{
  "head_dim": 32,
  "d_mlp": 512,
  "norm_eps": 1e-05,
  "rope_base": 4230.0,
  "rope_fraction": 1.0,
  "qk_norm": false,
  "bias": "none",
  "tie_embeddings": false,
  "parallel_block": false,
  "beta1": 0.9,
  "beta2": 0.98,
  "weight_decay": 0.11,
  "schedule": "wsd",
  "decay_shape": "sqrt",
  "dataset": "wikipedia_en"
}
Each number is 50 + 10 x the weight over its row's rms, rounded and kept within 0 to 99. Layers, rows and columns count from 0. The size before them is the row's rms in percent of the matrix's.

# up: layer 2 MLP up, 512x192, rms 0.0604, rows 491-502, columns 0-191
# down: layer 2 MLP down (transposed), 512x192, rms 0.0538, rows 491-502, columns 0-191
# gate: layer 2 MLP gate, 512x192, rms 0.0621, rows 492-503, columns 0-191
up491 105:54 50 32 58 54 34 46 45 47 63 56 46 41 50 43 51 38 36 52 41 50 62 50 46 56 49 55 47 35 40 54 79 38 42 64 45 55 30 45 52 51 38 34 38 54 46 55 39 63 57 43 39 50 48 49 49 73 47 45 43 64 47 55 51 43 68 48 52 59 43 73 43 56 55 30 52 38 50 58 47 49 51 53 71 46 60 49 61 38 82 39 74 52 63 58 56 34 36 27 53 51 57 56 51 35 58 44 49 49 46 38 45 47 70 37 45 51 54 78 30 62 48 43 59 41 64 47 46 45 41 42 42 60 39 49 52 42 61 40 46 35 57 49 54 41 55 72 48 34 53 55 56 52 59 45 46 43 51 63 49 57 57 44 60 64 56 58 59 48 55 48 54 51 47 51 57 64 38 37 47 35 51 73 57 40 49 51 58 48 60 53 64
down491 101:58 53 39 63 42 52 31 45 37 57 42 68 41 60 44 50 47 68 59 46 50 61 49 30 51 53 45 49 54 36 56 59 49 58 56 84 45 61 39 42 46 49 24 43 55 40 49 49 38 58 57 47 44 55 39 44 53 31 51 47 66 56 61 59 57 42 68 49 46 46 45 65 45 53 53 58 64 53 51 41 43 72 41 47 49 46 60 47 48 47 36 47 50 61 48 40 36 51 47 47 72 59 41 37 40 53 33 37 54 46 56 45 49 44 50 57 45 45 68 52 29 34 45 60 36 58 50 70 59 60 50 49 54 56 51 67 40 58 31 34 39 40 42 52 35 67 38 53 48 57 47 48 75 47 45 36 69 49 50 42 51 46 38 59 58 41 62 54 78 55 44 57 44 55 68 62 33 51 46 43 39 50 51 53 42 54 48 39 45 36 52 45
gate492 106:64 50 33 47 56 69 54 50 65 55 41 78 58 43 68 80 40 47 61 49 64 24 50 62 43 38 56 32 58 51 75 72 47 36 32 43 62 47 38 66 65 74 43 36 52 56 45 46 61 48 44 57 53 45 32 49 46 55 42 51 60 66 40 47 35 65 43 43 34 44 57 53 47 51 42 50 48 57 56 57 51 35 55 38 47 45 53 32 43 66 61 60 50 49 47 50 39 57 49 42 62 49 54 35 59 49 51 67 43 37 56 49 50 60 44 42 41 42 46 53 60 46 56 44 54 68 50 36 54 44 39 67 51 67 49 49 42 62 49 51 54 41 31 49 38 55 36 46 41 72 59 53 48 49 43 40 38 52 44 47 45 53 50 35 45 46 50 60 45 47 56 57 48 38 40 47 47 45 50 41 36 61 38 58 41 43 53 41 55 54 49 61
up492 108:40 54 31 63 48 38 43 45 40 58 51 62 40 46 40 23 30 47 53 39 51 61 39 46 59 51 68 44 55 53 43 43 39 46 62 56 39 68 43 43 41 62 56 38 53 51 34 55 48 47 66 44 54 53 51 37 42 46 51 33 53 60 47 28 46 48 58 53 63 67 52 59 49 48 56 48 48 52 39 49 48 47 65 50 40 51 46 55 56 48 44 39 49 52 49 44 48 35 46 50 52 26 24 48 49 42 58 48 52 64 46 36 52 55 72 49 50 64 34 57 37 53 46 59 51 41 49 64 52 55 44 40 53 54 50 62 42 38 43 41 35 64 52 31 53 54 54 42 38 39 51 67 59 50 41 56 50 64 40 70 39 39 46 44 40 50 42 25 40 33 22 61 43 60 55 50 52 51 66 38 49 56 31 63 33 49 30 57 50 49 33 44
down492 105:56 57 48 48 64 55 45 62 38 69 68 67 40 52 67 42 36 45 47 50 46 25 64 57 68 47 54 64 60 40 44 48 43 57 51 50 42 54 53 50 38 36 49 51 46 62 34 52 41 47 38 31 57 37 74 53 52 55 61 38 59 46 43 58 50 44 56 44 43 52 54 63 53 39 48 40 48 43 43 42 64 58 40 62 46 32 53 57 59 49 50 65 37 30 55 52 44 42 58 68 66 35 50 55 31 42 63 39 52 42 60 55 42 57 48 51 47 71 41 52 57 53 32 43 59 47 66 57 61 55 64 63 53 56 55 43 39 41 45 41 46 63 54 51 36 24 47 33 44 34 40 55 52 44 65 65 62 60 45 57 41 43 57 59 65 47 47 42 33 39 41 60 55 51 36 46 43 50 54 64 48 48 51 46 73 35 51 42 50 62 70 54
gate493 102:47 60 47 53 46 53 62 67 57 45 33 64 35 46 52 46 55 52 60 49 55 50 43 55 54 48 41 49 50 44 70 53 57 35 39 39 64 61 53 26 50 43 45 45 36 56 57 66 50 41 44 36 57 44 70 58 35 55 57 45 40 52 51 55 64 47 51 55 46 35 51 64 40 57 26 60 67 63 53 59 38 64 22 49 46 59 53 51 68 32 62 53 45 33 37 42 34 49 57 42 46 53 58 43 61 30 60 47 29 54 38 58 47 68 43 54 51 55 57 60 53 51 68 49 64 58 55 48 49 66 57 49 51 73 76 58 52 47 61 38 39 23 44 60 39 42 52 51 49 48 54 40 55 56 49 48 49 57 51 47 34 54 64 41 50 51 40 62 51 61 70 60 40 57 34 43 51 52 46 52 47 47 32 60 50 51 61 59 47 64 55 45
up493 104:61 47 54 44 38 60 44 50 42 61 67 31 43 55 38 51 51 27 62 62 66 43 62 33 40 59 42 42 52 57 36 47 36 46 40 72 59 48 63 50 42 48 59 39 57 40 59 31 57 43 49 47 54 51 49 53 66 62 60 59 51 61 54 46 38 48 43 46 60 45 47 55 37 41 34 47 41 44 60 47 53 43 58 50 55 46 65 60 60 36 46 70 53 41 50 54 44 57 41 50 70 41 46 39 46 55 46 50 62 51 68 39 49 55 42 53 53 60 46 44 43 41 39 52 73 55 48 60 60 48 54 76 57 54 30 59 69 46 38 48 40 44 48 55 44 61 68 49 59 56 55 80 53 52 55 39 40 36 37 42 53 43 72 50 44 49 61 51 30 52 39 54 47 51 72 53 63 44 48 40 51 54 40 42 46 57 43 31 32 43 62 40
down493 106:76 38 64 77 38 54 40 47 39 66 60 62 50 46 48 82 57 56 39 56 62 59 64 57 49 51 57 57 47 38 44 58 56 51 41 67 42 51 49 38 49 51 40 54 47 54 57 40 68 45 48 44 45 46 39 38 58 52 55 68 50 69 48 41 48 49 40 46 33 49 25 40 48 59 47 37 44 66 56 50 62 39 64 62 44 54 58 47 62 48 74 59 43 55 68 51 70 50 49 40 41 51 41 40 43 55 48 50 54 32 58 59 39 40 49 47 41 42 50 60 59 45 53 48 71 64 50 34 48 31 43 56 53 50 36 40 51 40 48 75 43 50 53 32 26 50 51 45 45 57 62 39 57 48 56 37 34 45 49 47 62 38 50 44 48 41 48 43 47 59 50 55 69 51 58 42 55 53 60 47 39 51 53 61 48 62 41 63 40 43 47 40
gate494 103:43 49 69 51 33 63 57 43 31 39 54 50 64 54 59 39 51 40 48 36 55 44 62 72 33 53 29 39 48 58 56 53 57 52 45 53 40 57 46 39 62 67 59 62 32 40 51 27 48 42 60 58 56 65 37 65 62 58 57 44 54 44 70 52 42 41 52 34 64 43 34 58 59 47 56 42 52 52 49 72 60 48 41 52 62 39 58 58 49 61 60 61 64 63 51 56 57 40 50 37 49 50 58 39 37 51 42 48 60 53 49 45 49 47 56 39 42 55 50 44 81 63 38 43 51 48 65 47 51 43 69 35 69 47 45 48 42 32 68 75 43 46 40 47 35 38 37 57 65 53 53 55 46 37 63 47 45 50 54 36 50 33 49 47 51 54 55 57 52 57 51 61 62 43 54 43 60 67 53 66 35 54 52 47 46 43 61 54 56 51 46 60
up494 100:57 35 56 48 67 63 52 69 61 51 56 37 38 48 67 50 31 41 38 63 54 35 74 45 55 48 47 54 49 65 47 41 58 54 54 46 47 49 64 53 27 52 48 50 42 59 60 35 59 56 45 35 50 56 46 57 40 63 63 40 53 48 36 46 70 47 49 48 47 57 51 48 68 43 75 48 46 47 60 45 68 60 45 27 67 40 47 69 45 55 65 59 69 57 57 38 47 50 45 51 55 53 61 49 45 55 68 55 60 54 58 66 52 51 63 40 60 49 49 58 60 44 59 64 48 58 43 48 57 55 63 50 60 41 72 44 37 37 50 72 48 62 46 62 42 64 63 42 64 61 44 40 43 50 53 56 35 46 40 26 66 42 46 58 35 46 53 54 49 58 60 45 57 44 49 49 44 45 36 58 49 55 67 35 52 40 47 44 60 51 65 60
down494 100:70 51 49 53 54 64 43 43 50 39 48 52 38 34 33 60 44 52 53 51 54 49 52 38 43 46 33 38 60 59 45 47 51 53 52 61 69 40 60 63 42 58 48 40 69 59 41 63 45 37 52 39 63 37 56 56 48 53 46 40 56 42 48 48 69 67 42 54 38 51 60 48 47 47 41 52 63 55 60 47 49 44 62 43 40 33 50 52 40 51 48 42 25 56 42 38 37 27 44 69 67 53 46 62 67 67 50 28 49 34 60 48 47 46 58 53 51 55 59 43 74 49 60 47 38 51 35 56 46 49 50 45 66 46 61 53 49 66 38 44 60 48 53 34 55 48 69 45 42 57 57 42 41 66 31 60 65 48 39 45 54 51 40 62 61 47 40 46 48 35 53 38 38 59 36 60 45 44 52 39 45 61 64 53 55 65 34 63 45 50 49 22
gate495 107:43 50 45 58 55 38 40 62 46 48 52 54 42 30 63 50 65 49 42 56 57 57 48 55 55 34 59 39 45 49 53 48 49 69 72 36 48 48 48 41 40 32 38 58 53 72 54 38 43 60 64 37 57 46 66 42 53 48 49 35 67 63 57 44 68 48 33 50 61 68 57 79 59 40 44 34 48 58 41 34 47 30 32 64 64 53 49 66 61 52 43 50 54 65 57 46 58 33 35 42 49 48 54 50 38 62 36 44 45 63 35 62 29 51 48 38 42 49 33 53 59 54 58 64 49 42 55 42 40 61 42 53 47 63 43 52 58 58 27 61 59 41 47 49 56 51 59 45 38 49 41 57 55 47 44 55 43 35 50 50 48 55 43 52 72 67 55 35 59 45 42 63 52 47 58 48 56 41 57 60 60 54 52 44 40 60 51 52 35 61 61 61
up495 104:76 40 41 45 48 44 41 41 61 45 54 59 53 32 72 46 39 45 61 49 58 51 41 32 61 47 47 54 56 69 72 39 49 37 64 56 26 48 53 40 52 63 43 51 62 53 51 69 48 56 48 45 48 49 44 51 48 68 56 43 47 42 33 37 25 57 66 62 51 40 65 62 35 51 42 42 45 38 63 47 53 49 66 46 54 52 42 66 62 53 54 48 48 37 56 38 48 51 41 31 68 60 52 49 62 44 48 45 41 47 53 17 52 54 54 44 55 59 52 51 50 49 46 36 50 49 54 56 74 69 38 60 65 36 34 50 42 47 54 44 45 56 40 52 46 51 42 36 52 46 52 50 36 51 53 49 43 40 50 54 50 35 42 46 36 45 50 55 45 35 46 49 61 51 36 55 39 48 63 60 42 33 19 49 60 54 59 52 39 41 53 45
down495 107:55 42 52 54 45 45 35 53 63 62 49 46 60 59 49 41 55 43 32 48 43 53 55 34 46 49 50 54 53 47 48 30 37 38 54 46 53 63 42 60 44 43 48 44 32 35 55 44 50 49 52 59 43 45 42 43 51 29 42 50 69 42 58 57 60 35 62 42 66 49 31 63 50 45 55 36 45 71 52 34 55 53 46 56 55 25 44 45 66 53 65 60 51 54 49 59 51 60 71 46 42 42 58 54 42 24 51 44 44 62 42 48 50 42 41 44 44 38 71 49 62 39 49 45 43 51 57 41 47 43 54 54 65 66 36 59 31 49 58 59 49 43 51 68 46 49 41 49 33 61 69 44 50 68 43 45 27 60 50 44 40 37 47 34 50 61 46 45 68 49 66 50 33 40 52 55 49 59 50 51 50 55 78 49 54 66 44 38 41 33 36 46
gate496 093:53 46 41 50 62 45 59 47 58 37 46 39 48 48 47 35 44 60 49 41 63 45 29 51 47 40 44 48 46 74 63 45 40 38 35 54 46 50 52 66 55 54 63 45 45 36 31 48 70 31 73 50 41 65 55 42 47 64 52 65 35 38 54 38 40 51 45 47 56 48 40 49 41 38 27 52 59 66 49 37 44 57 33 43 46 55 46 62 61 57 37 48 48 47 48 48 46 55 40 45 57 46 44 58 41 52 51 61 49 37 40 29 32 55 69 41 51 67 48 49 53 48 54 47 60 36 44 61 48 50 28 43 50 45 60 50 62 73 39 49 41 39 39 42 54 40 46 35 45 45 60 70 61 75 71 58 51 40 43 54 43 57 42 35 46 32 59 57 53 57 57 57 41 42 53 38 59 44 63 45 57 52 59 49 61 42 50 73 59 58 53 38
up496 091:51 47 52 40 52 47 54 37 48 37 45 48 43 42 40 33 42 58 64 29 63 56 37 43 39 27 40 36 48 66 57 66 51 38 38 57 52 36 50 71 50 52 68 49 40 36 39 55 59 47 51 59 46 46 53 52 39 54 31 70 37 42 57 48 39 67 59 41 59 51 42 42 39 50 26 52 66 61 41 44 26 57 46 42 40 45 50 44 51 54 56 39 40 51 33 44 52 38 30 57 60 42 45 56 31 48 42 53 46 51 44 41 41 48 64 45 49 61 49 55 61 51 55 56 42 36 37 67 45 62 56 58 47 52 72 43 60 57 57 56 51 43 43 38 47 69 46 38 46 49 59 52 39 61 53 41 39 34 47 56 55 56 59 62 41 50 57 46 68 67 62 57 61 41 61 45 61 54 51 33 52 63 49 39 48 59 51 60 80 50 44 42
down496 086:46 45 48 50 40 43 51 39 54 47 51 68 31 49 40 51 50 59 61 61 45 79 70 48 45 34 41 52 33 34 55 60 67 62 61 55 72 50 36 57 26 35 53 58 42 44 51 50 38 60 44 63 40 51 58 45 45 55 50 45 51 70 31 39 57 60 39 57 56 46 46 45 59 54 66 60 61 47 48 70 35 51 46 40 54 51 45 51 38 45 33 63 51 53 46 52 45 34 51 62 46 31 53 48 56 61 40 51 63 59 52 58 54 52 48 33 52 57 62 30 49 59 44 44 55 44 51 60 55 46 62 54 51 45 52 43 62 39 56 60 46 72 62 58 54 64 44 54 52 51 45 33 48 44 62 29 57 52 59 61 47 59 58 58 41 48 56 58 54 53 72 45 47 51 52 52 71 42 38 26 55 33 44 64 34 61 47 47 46 26 52 62
gate497 099:61 42 33 58 54 65 51 36 71 58 49 58 62 52 78 46 39 42 57 55 57 47 49 46 40 46 27 56 48 43 53 43 36 43 49 42 40 60 42 41 40 50 58 44 52 52 36 70 51 54 52 48 58 42 41 60 33 65 41 72 45 59 62 55 56 45 46 51 45 47 35 36 43 62 40 38 40 58 41 27 43 62 66 45 66 60 39 65 45 41 46 43 61 53 68 37 37 52 40 48 44 57 56 30 48 43 42 47 50 46 61 35 48 64 67 69 57 53 42 58 58 58 49 48 57 40 66 44 58 66 36 59 50 48 53 40 21 58 49 39 44 39 56 49 39 65 43 44 40 76 48 54 39 50 47 59 45 43 62 45 55 54 54 48 63 45 46 59 36 29 35 51 39 44 41 43 37 51 50 49 47 40 46 43 58 54 46 49 54 46 65 57
up497 099:52 46 58 64 43 38 59 59 28 49 56 51 42 25 39 57 56 41 59 57 53 53 50 46 54 51 63 48 52 55 55 56 42 50 46 58 45 54 51 79 61 53 62 49 42 38 39 58 72 33 59 65 52 54 34 41 66 46 46 46 65 59 36 38 36 47 39 55 48 37 60 59 35 42 47 46 54 59 33 47 58 34 36 36 43 51 58 35 45 60 55 62 51 34 65 65 43 43 47 58 69 27 59 46 53 61 52 41 59 56 52 37 49 35 47 44 50 41 54 46 40 57 51 63 62 63 40 63 41 35 49 44 61 52 47 44 49 67 51 54 46 51 42 36 74 48 30 62 47 38 48 50 62 47 45 47 56 45 53 44 55 45 27 40 52 52 46 37 38 47 48 44 44 51 47 41 65 49 52 40 35 52 64 62 37 72 33 66 61 50 47 54
down497 103:56 34 48 55 26 40 47 53 56 46 57 48 56 54 49 39 40 48 67 51 55 57 65 42 51 53 45 40 45 47 66 35 34 45 37 54 60 52 43 58 51 42 51 40 62 54 47 43 36 57 46 47 55 40 42 57 48 44 42 45 51 66 57 32 57 68 53 58 44 50 61 45 56 43 59 64 57 46 37 60 60 57 30 58 55 40 44 57 36 48 35 53 38 59 49 59 29 46 54 51 55 57 62 32 45 22 45 51 57 51 86 53 46 59 44 58 43 60 47 45 66 41 66 43 56 62 32 41 52 53 43 53 47 59 45 58 41 39 27 47 68 64 46 60 60 40 55 50 65 59 31 54 55 58 55 57 62 43 49 53 52 54 54 70 38 30 49 46 62 39 69 58 55 65 58 45 56 59 53 45 59 45 39 56 51 64 58 39 60 48 39 75
gate498 105:58 37 38 71 53 50 40 37 58 65 56 65 47 46 52 42 48 48 68 47 59 36 58 50 37 37 52 63 63 42 55 48 49 39 60 31 47 62 54 51 38 74 48 48 47 60 43 51 52 60 29 59 58 59 27 56 56 25 32 54 70 65 44 66 53 61 44 44 46 50 32 37 56 63 37 51 39 47 47 44 57 41 55 59 56 53 45 59 66 65 44 41 53 55 47 44 66 46 53 33 49 43 47 27 58 54 55 46 43 31 61 52 51 40 36 46 39 52 62 56 38 45 41 49 59 52 48 43 60 57 65 58 35 60 62 40 54 63 56 56 46 68 54 47 59 46 42 35 50 60 55 66 58 46 51 52 44 51 51 57 48 48 52 54 42 60 35 72 45 31 41 38 53 47 67 45 50 67 66 52 63 48 47 48 60 61 53 37 32 53 50 51
up498 101:45 60 59 56 52 28 59 47 66 54 57 60 39 48 43 42 44 40 66 47 53 44 54 37 52 70 48 57 41 43 54 34 57 39 34 67 58 45 62 57 28 49 31 43 44 42 44 54 43 45 59 50 81 50 52 56 43 49 41 43 38 58 59 38 37 55 41 53 40 41 43 62 33 45 39 42 43 26 45 64 52 39 54 57 56 61 53 53 68 30 41 64 38 42 53 58 49 60 59 48 45 62 59 41 41 47 48 43 29 53 52 32 42 54 35 59 51 67 58 42 72 57 59 47 45 35 32 45 57 44 50 49 65 72 64 51 42 53 54 45 56 52 52 46 62 54 60 52 47 37 59 57 58 49 48 51 54 53 61 42 54 56 47 51 64 37 49 31 57 66 60 56 59 50 26 39 51 60 61 38 58 29 47 56 48 51 55 53 37 46 57 59
down498 104:51 59 53 72 44 30 54 60 52 54 44 61 62 32 45 65 49 57 39 35 29 57 40 57 46 45 59 54 61 64 38 56 55 37 48 48 44 55 46 56 40 43 56 40 59 47 51 49 59 46 62 42 38 53 33 46 39 32 56 46 55 45 52 51 60 48 70 55 68 40 39 55 55 58 45 73 50 37 54 58 63 49 40 40 60 63 45 48 46 50 44 52 39 39 44 44 39 74 40 51 55 35 43 53 44 46 45 45 55 44 58 60 32 38 66 72 47 61 42 54 38 64 50 50 47 49 34 68 42 51 45 68 56 57 58 41 56 41 45 28 37 39 53 41 59 57 48 45 46 54 53 69 57 54 57 60 51 51 41 62 51 59 19 57 60 54 68 39 67 48 42 52 50 63 53 73 42 58 50 59 29 41 47 45 44 53 41 68 40 50 49 51
gate499 105:54 56 57 56 41 56 45 72 52 60 63 50 53 47 69 49 55 33 41 68 54 36 45 49 68 57 47 65 37 44 38 49 44 51 55 34 25 46 65 47 70 37 29 58 40 68 50 56 56 69 42 42 42 50 60 40 42 46 52 38 56 54 39 42 45 59 57 53 41 38 36 56 63 41 53 56 55 54 45 38 72 40 46 68 57 56 39 52 61 45 58 45 60 44 58 38 47 39 47 41 45 33 37 72 46 56 53 58 46 62 38 50 32 35 49 40 45 48 68 55 62 51 37 45 34 44 63 57 36 56 58 51 36 43 46 62 49 39 50 49 36 59 43 53 65 58 67 45 31 35 55 38 53 61 34 53 50 52 44 36 48 49 54 67 51 63 58 44 62 37 40 56 50 47 49 55 55 56 40 60 56 60 48 63 52 49 61 64 66 58 61 58
up499 107:43 42 57 41 58 35 38 39 54 47 43 42 47 63 34 47 42 57 58 48 45 50 44 44 63 59 71 54 57 41 50 36 62 54 58 58 60 49 63 37 35 65 43 56 46 43 42 46 60 44 50 29 46 46 47 43 54 45 62 50 41 47 56 54 71 46 57 53 41 50 32 60 62 65 64 64 60 37 30 55 38 73 52 71 57 74 61 39 48 29 54 58 51 50 39 35 35 45 59 73 60 51 51 55 55 49 52 62 50 43 44 47 63 55 56 47 64 62 51 49 38 33 66 33 44 63 48 58 37 45 60 38 42 55 50 50 62 36 54 55 42 56 57 45 65 45 61 58 61 43 51 50 42 56 43 45 57 50 50 54 44 45 78 35 44 51 51 68 39 33 34 63 51 66 54 48 52 57 55 54 48 67 43 54 53 37 62 53 59 59 68 40
down499 107:52 54 35 48 52 62 37 54 67 48 52 42 49 42 57 51 42 45 44 39 42 47 30 48 59 60 55 41 61 33 54 37 52 41 49 58 58 49 49 54 51 52 55 51 42 46 55 61 57 59 50 74 61 42 50 33 49 53 49 56 52 64 40 42 61 56 59 44 59 42 37 43 55 46 60 48 53 51 60 46 65 56 46 45 56 58 39 35 66 41 44 59 65 58 35 59 38 51 29 61 44 71 49 35 75 59 49 71 47 58 60 52 41 48 58 51 40 62 42 47 48 59 61 42 45 65 24 59 46 36 43 52 28 48 56 16 57 49 62 44 53 47 37 49 44 67 29 51 47 53 46 43 57 46 54 45 67 44 23 59 60 35 60 40 54 33 58 56 58 49 46 37 53 64 53 49 61 63 39 29 45 42 61 41 51 51 61 43 47 52 41 45
gate500 097:48 40 44 44 63 50 55 53 56 56 66 19 53 48 44 72 59 42 54 42 55 50 52 57 57 31 61 62 47 49 39 70 61 58 62 47 43 56 40 65 57 49 48 45 64 61 56 50 40 51 34 34 54 42 51 42 49 33 38 42 59 45 41 58 70 43 50 44 35 50 54 52 44 74 46 54 34 57 48 67 47 42 50 67 39 61 44 62 52 59 46 60 51 44 47 50 52 46 51 41 46 63 62 63 51 52 48 40 43 48 54 49 53 60 46 40 39 45 68 56 48 46 47 53 64 43 45 42 49 46 55 41 46 23 29 49 64 48 36 48 65 62 51 60 43 54 43 32 46 54 51 47 52 40 42 49 55 40 39 60 62 48 68 61 49 62 58 58 67 54 46 32 53 53 62 45 57 57 50 59 54 13 70 43 72 50 54 47 37 42 30 56
up500 101:56 51 46 29 51 39 40 27 61 67 48 60 58 53 70 62 42 54 56 57 46 52 56 57 40 49 60 61 56 82 54 61 53 43 49 42 49 47 49 47 53 57 22 65 59 58 65 36 49 41 35 57 45 49 55 58 36 49 53 31 26 49 37 59 45 54 59 58 52 45 57 64 57 49 57 38 39 63 51 74 51 43 53 59 35 56 37 36 56 75 51 58 59 55 31 53 41 39 47 33 56 56 45 27 52 55 32 62 39 62 63 42 51 56 61 51 52 41 51 50 54 52 55 51 29 55 48 37 60 48 35 50 46 61 48 41 55 69 47 60 47 63 45 46 47 47 50 56 42 70 48 41 48 35 40 41 34 73 41 44 54 50 54 49 39 59 48 55 48 43 55 55 51 42 44 50 46 55 45 45 51 32 60 60 43 50 61 48 49 65 47 61
down500 100:36 40 54 40 40 73 40 60 45 42 50 59 62 53 48 46 53 44 54 55 45 59 46 59 48 61 46 48 56 34 35 60 28 64 36 40 59 45 47 49 35 63 59 42 48 34 49 48 70 59 39 40 42 52 57 52 38 45 43 57 60 70 36 54 42 54 47 38 66 55 39 47 40 58 52 40 37 63 39 52 46 67 62 38 54 45 46 37 58 49 42 36 47 54 60 41 50 51 55 39 36 56 36 60 51 45 55 65 54 21 54 41 57 47 53 55 64 51 61 71 48 51 46 44 54 45 60 35 49 43 61 65 62 51 47 63 56 57 62 70 72 37 38 46 44 56 65 54 38 53 50 43 42 41 48 31 60 50 48 36 53 54 41 44 51 41 64 68 50 52 50 56 25 40 44 39 72 49 33 51 40 65 50 66 54 47 53 55 67 45 56 44
gate501 113:52 61 44 50 51 41 43 46 51 60 51 49 65 46 53 54 44 53 61 70 66 54 49 53 53 54 46 46 42 46 49 41 57 42 48 49 58 50 44 48 43 51 40 72 42 37 51 48 54 24 64 50 51 55 41 44 53 66 47 63 24 36 59 59 53 64 79 52 46 54 55 56 47 41 47 55 56 40 54 42 45 67 43 57 39 51 48 38 47 33 66 35 31 35 54 49 37 69 41 46 39 57 63 52 44 54 32 48 57 47 56 55 38 52 59 66 58 74 43 48 59 47 39 58 81 37 38 50 41 68 48 70 46 54 58 53 41 45 30 55 42 35 61 48 41 60 53 63 34 51 58 39 54 59 40 72 55 54 48 45 43 50 61 60 56 42 40 52 49 54 45 44 51 71 28 63 56 49 54 66 45 50 38 58 49 37 40 42 55 40 55 43
up501 113:68 58 53 38 43 54 69 56 40 52 44 42 48 52 71 54 55 67 40 36 62 70 42 47 58 65 52 59 47 59 49 53 62 47 57 55 41 49 54 44 68 45 60 44 29 39 41 71 42 59 38 44 62 46 48 70 41 56 63 44 56 43 45 52 55 39 45 33 48 44 37 60 46 47 45 48 48 61 72 58 62 54 37 39 70 59 49 43 57 45 39 59 56 27 51 60 60 58 52 44 49 58 65 58 54 37 52 74 57 41 57 43 48 49 55 47 62 47 45 41 56 53 49 66 49 49 65 60 35 49 45 44 63 50 53 56 47 57 72 43 48 31 50 59 58 46 59 55 45 37 50 42 44 66 54 63 40 57 61 61 29 52 27 33 57 47 50 44 45 38 62 59 59 55 51 52 66 57 65 47 67 61 54 39 59 38 45 51 66 50 65 56
down501 111:51 56 59 55 36 66 53 45 42 50 45 51 48 43 55 48 65 46 56 32 46 66 46 49 62 64 43 41 46 56 53 52 40 42 45 51 37 39 57 53 31 58 52 42 59 35 53 47 49 79 53 48 61 47 54 74 42 62 34 69 43 49 53 60 49 57 27 41 47 41 48 36 42 37 56 56 37 54 38 39 53 58 32 58 57 62 40 43 49 64 46 39 43 49 65 54 60 45 62 46 54 55 52 51 58 43 47 48 26 55 61 60 70 64 54 71 59 70 30 63 64 67 35 58 55 61 57 42 58 40 51 48 43 52 43 42 43 60 37 58 55 49 46 52 52 49 42 34 66 40 56 43 47 39 51 60 47 41 44 69 30 42 59 52 43 21 59 47 54 51 65 50 36 51 44 54 53 65 41 47 63 63 40 57 41 55 66 47 49 45 45 47
gate502 105:49 60 62 48 47 39 41 44 32 51 35 39 46 51 46 40 66 55 60 56 46 51 50 47 70 54 39 49 47 49 45 32 61 56 44 50 53 58 67 52 37 40 50 56 56 55 70 53 59 41 27 60 59 56 57 47 60 43 50 52 33 56 48 44 49 44 57 51 46 53 56 58 48 42 58 52 32 57 64 41 27 47 42 68 30 57 62 41 53 65 42 54 64 34 37 72 70 37 59 34 28 47 58 53 46 62 51 57 64 43 53 43 54 60 45 49 40 39 59 35 39 43 56 49 48 53 39 39 51 43 54 67 40 40 59 41 58 62 42 61 54 54 38 42 55 56 47 43 65 72 53 42 54 36 70 55 55 56 69 40 61 39 52 48 62 41 45 46 39 42 41 42 22 53 46 48 26 51 53 56 50 57 48 70 37 39 47 45 39 53 57 56
up502 101:41 53 46 62 58 54 56 47 33 55 71 44 56 54 58 66 45 47 31 67 30 55 50 72 60 51 51 61 51 60 47 66 42 59 69 39 52 53 65 26 49 72 23 54 64 48 49 45 44 46 51 45 45 50 55 53 37 57 52 46 40 48 56 48 58 58 44 45 60 48 47 62 42 29 57 53 52 50 46 49 58 59 44 49 59 47 36 62 43 45 44 72 51 51 46 63 35 63 68 44 56 49 52 55 39 41 49 36 42 45 73 51 47 54 70 45 69 32 49 55 61 51 54 45 57 39 46 40 25 67 47 40 44 25 44 46 48 43 50 59 50 63 63 37 40 41 63 46 37 54 58 67 52 58 49 50 47 59 48 47 56 60 50 40 38 52 64 41 35 44 33 46 41 43 59 42 64 61 42 54 61 37 56 60 52 39 46 45 52 45 40 48
down502 102:25 51 49 43 27 46 46 54 40 58 54 49 34 49 66 59 50 52 37 56 50 51 55 27 86 47 26 58 66 37 52 38 47 64 52 56 42 36 58 46 55 55 39 48 57 43 57 41 52 51 32 54 48 27 39 72 34 58 65 49 53 57 59 65 47 53 47 67 45 47 40 48 43 43 46 54 46 30 44 36 45 52 51 57 45 39 43 54 50 50 33 61 38 51 47 54 33 52 55 45 40 41 65 64 58 51 50 69 55 51 51 49 55 50 60 65 54 34 41 58 48 49 66 49 48 54 48 60 41 45 53 67 60 55 47 69 62 55 51 41 57 55 54 40 50 40 57 37 40 54 49 39 48 34 47 50 62 62 54 51 46 64 53 58 63 53 75 61 31 45 31 46 41 75 44 54 41 46 53 40 47 53 41 51 61 46 45 46 38 54 44 49
gate503 084:50 52 54 31 69 33 46 45 50 58 50 38 40 60 37 56 29 51 64 43 64 43 46 63 44 46 44 65 38 47 59 58 77 47 54 40 41 40 63 64 58 41 53 49 56 56 44 69 53 50 54 35 39 43 40 54 52 38 44 58 42 64 47 55 43 54 53 45 43 47 61 42 41 63 55 57 53 56 26 34 46 60 72 40 53 58 55 35 47 52 50 53 55 53 53 43 37 63 50 58 28 45 24 53 51 55 55 71 55 35 35 53 56 41 65 46 50 62 62 51 48 52 33 34 65 53 44 69 49 58 71 44 41 29 86 32 45 38 51 49 46 61 37 50 62 42 48 45 52 58 54 43 57 48 56 43 55 54 50 49 46 46 47 53 48 58 53 56 63 61 54 59 53 45 62 55 51 57 59 46 61 53 46 58 62 46 46 69 59 58 50 38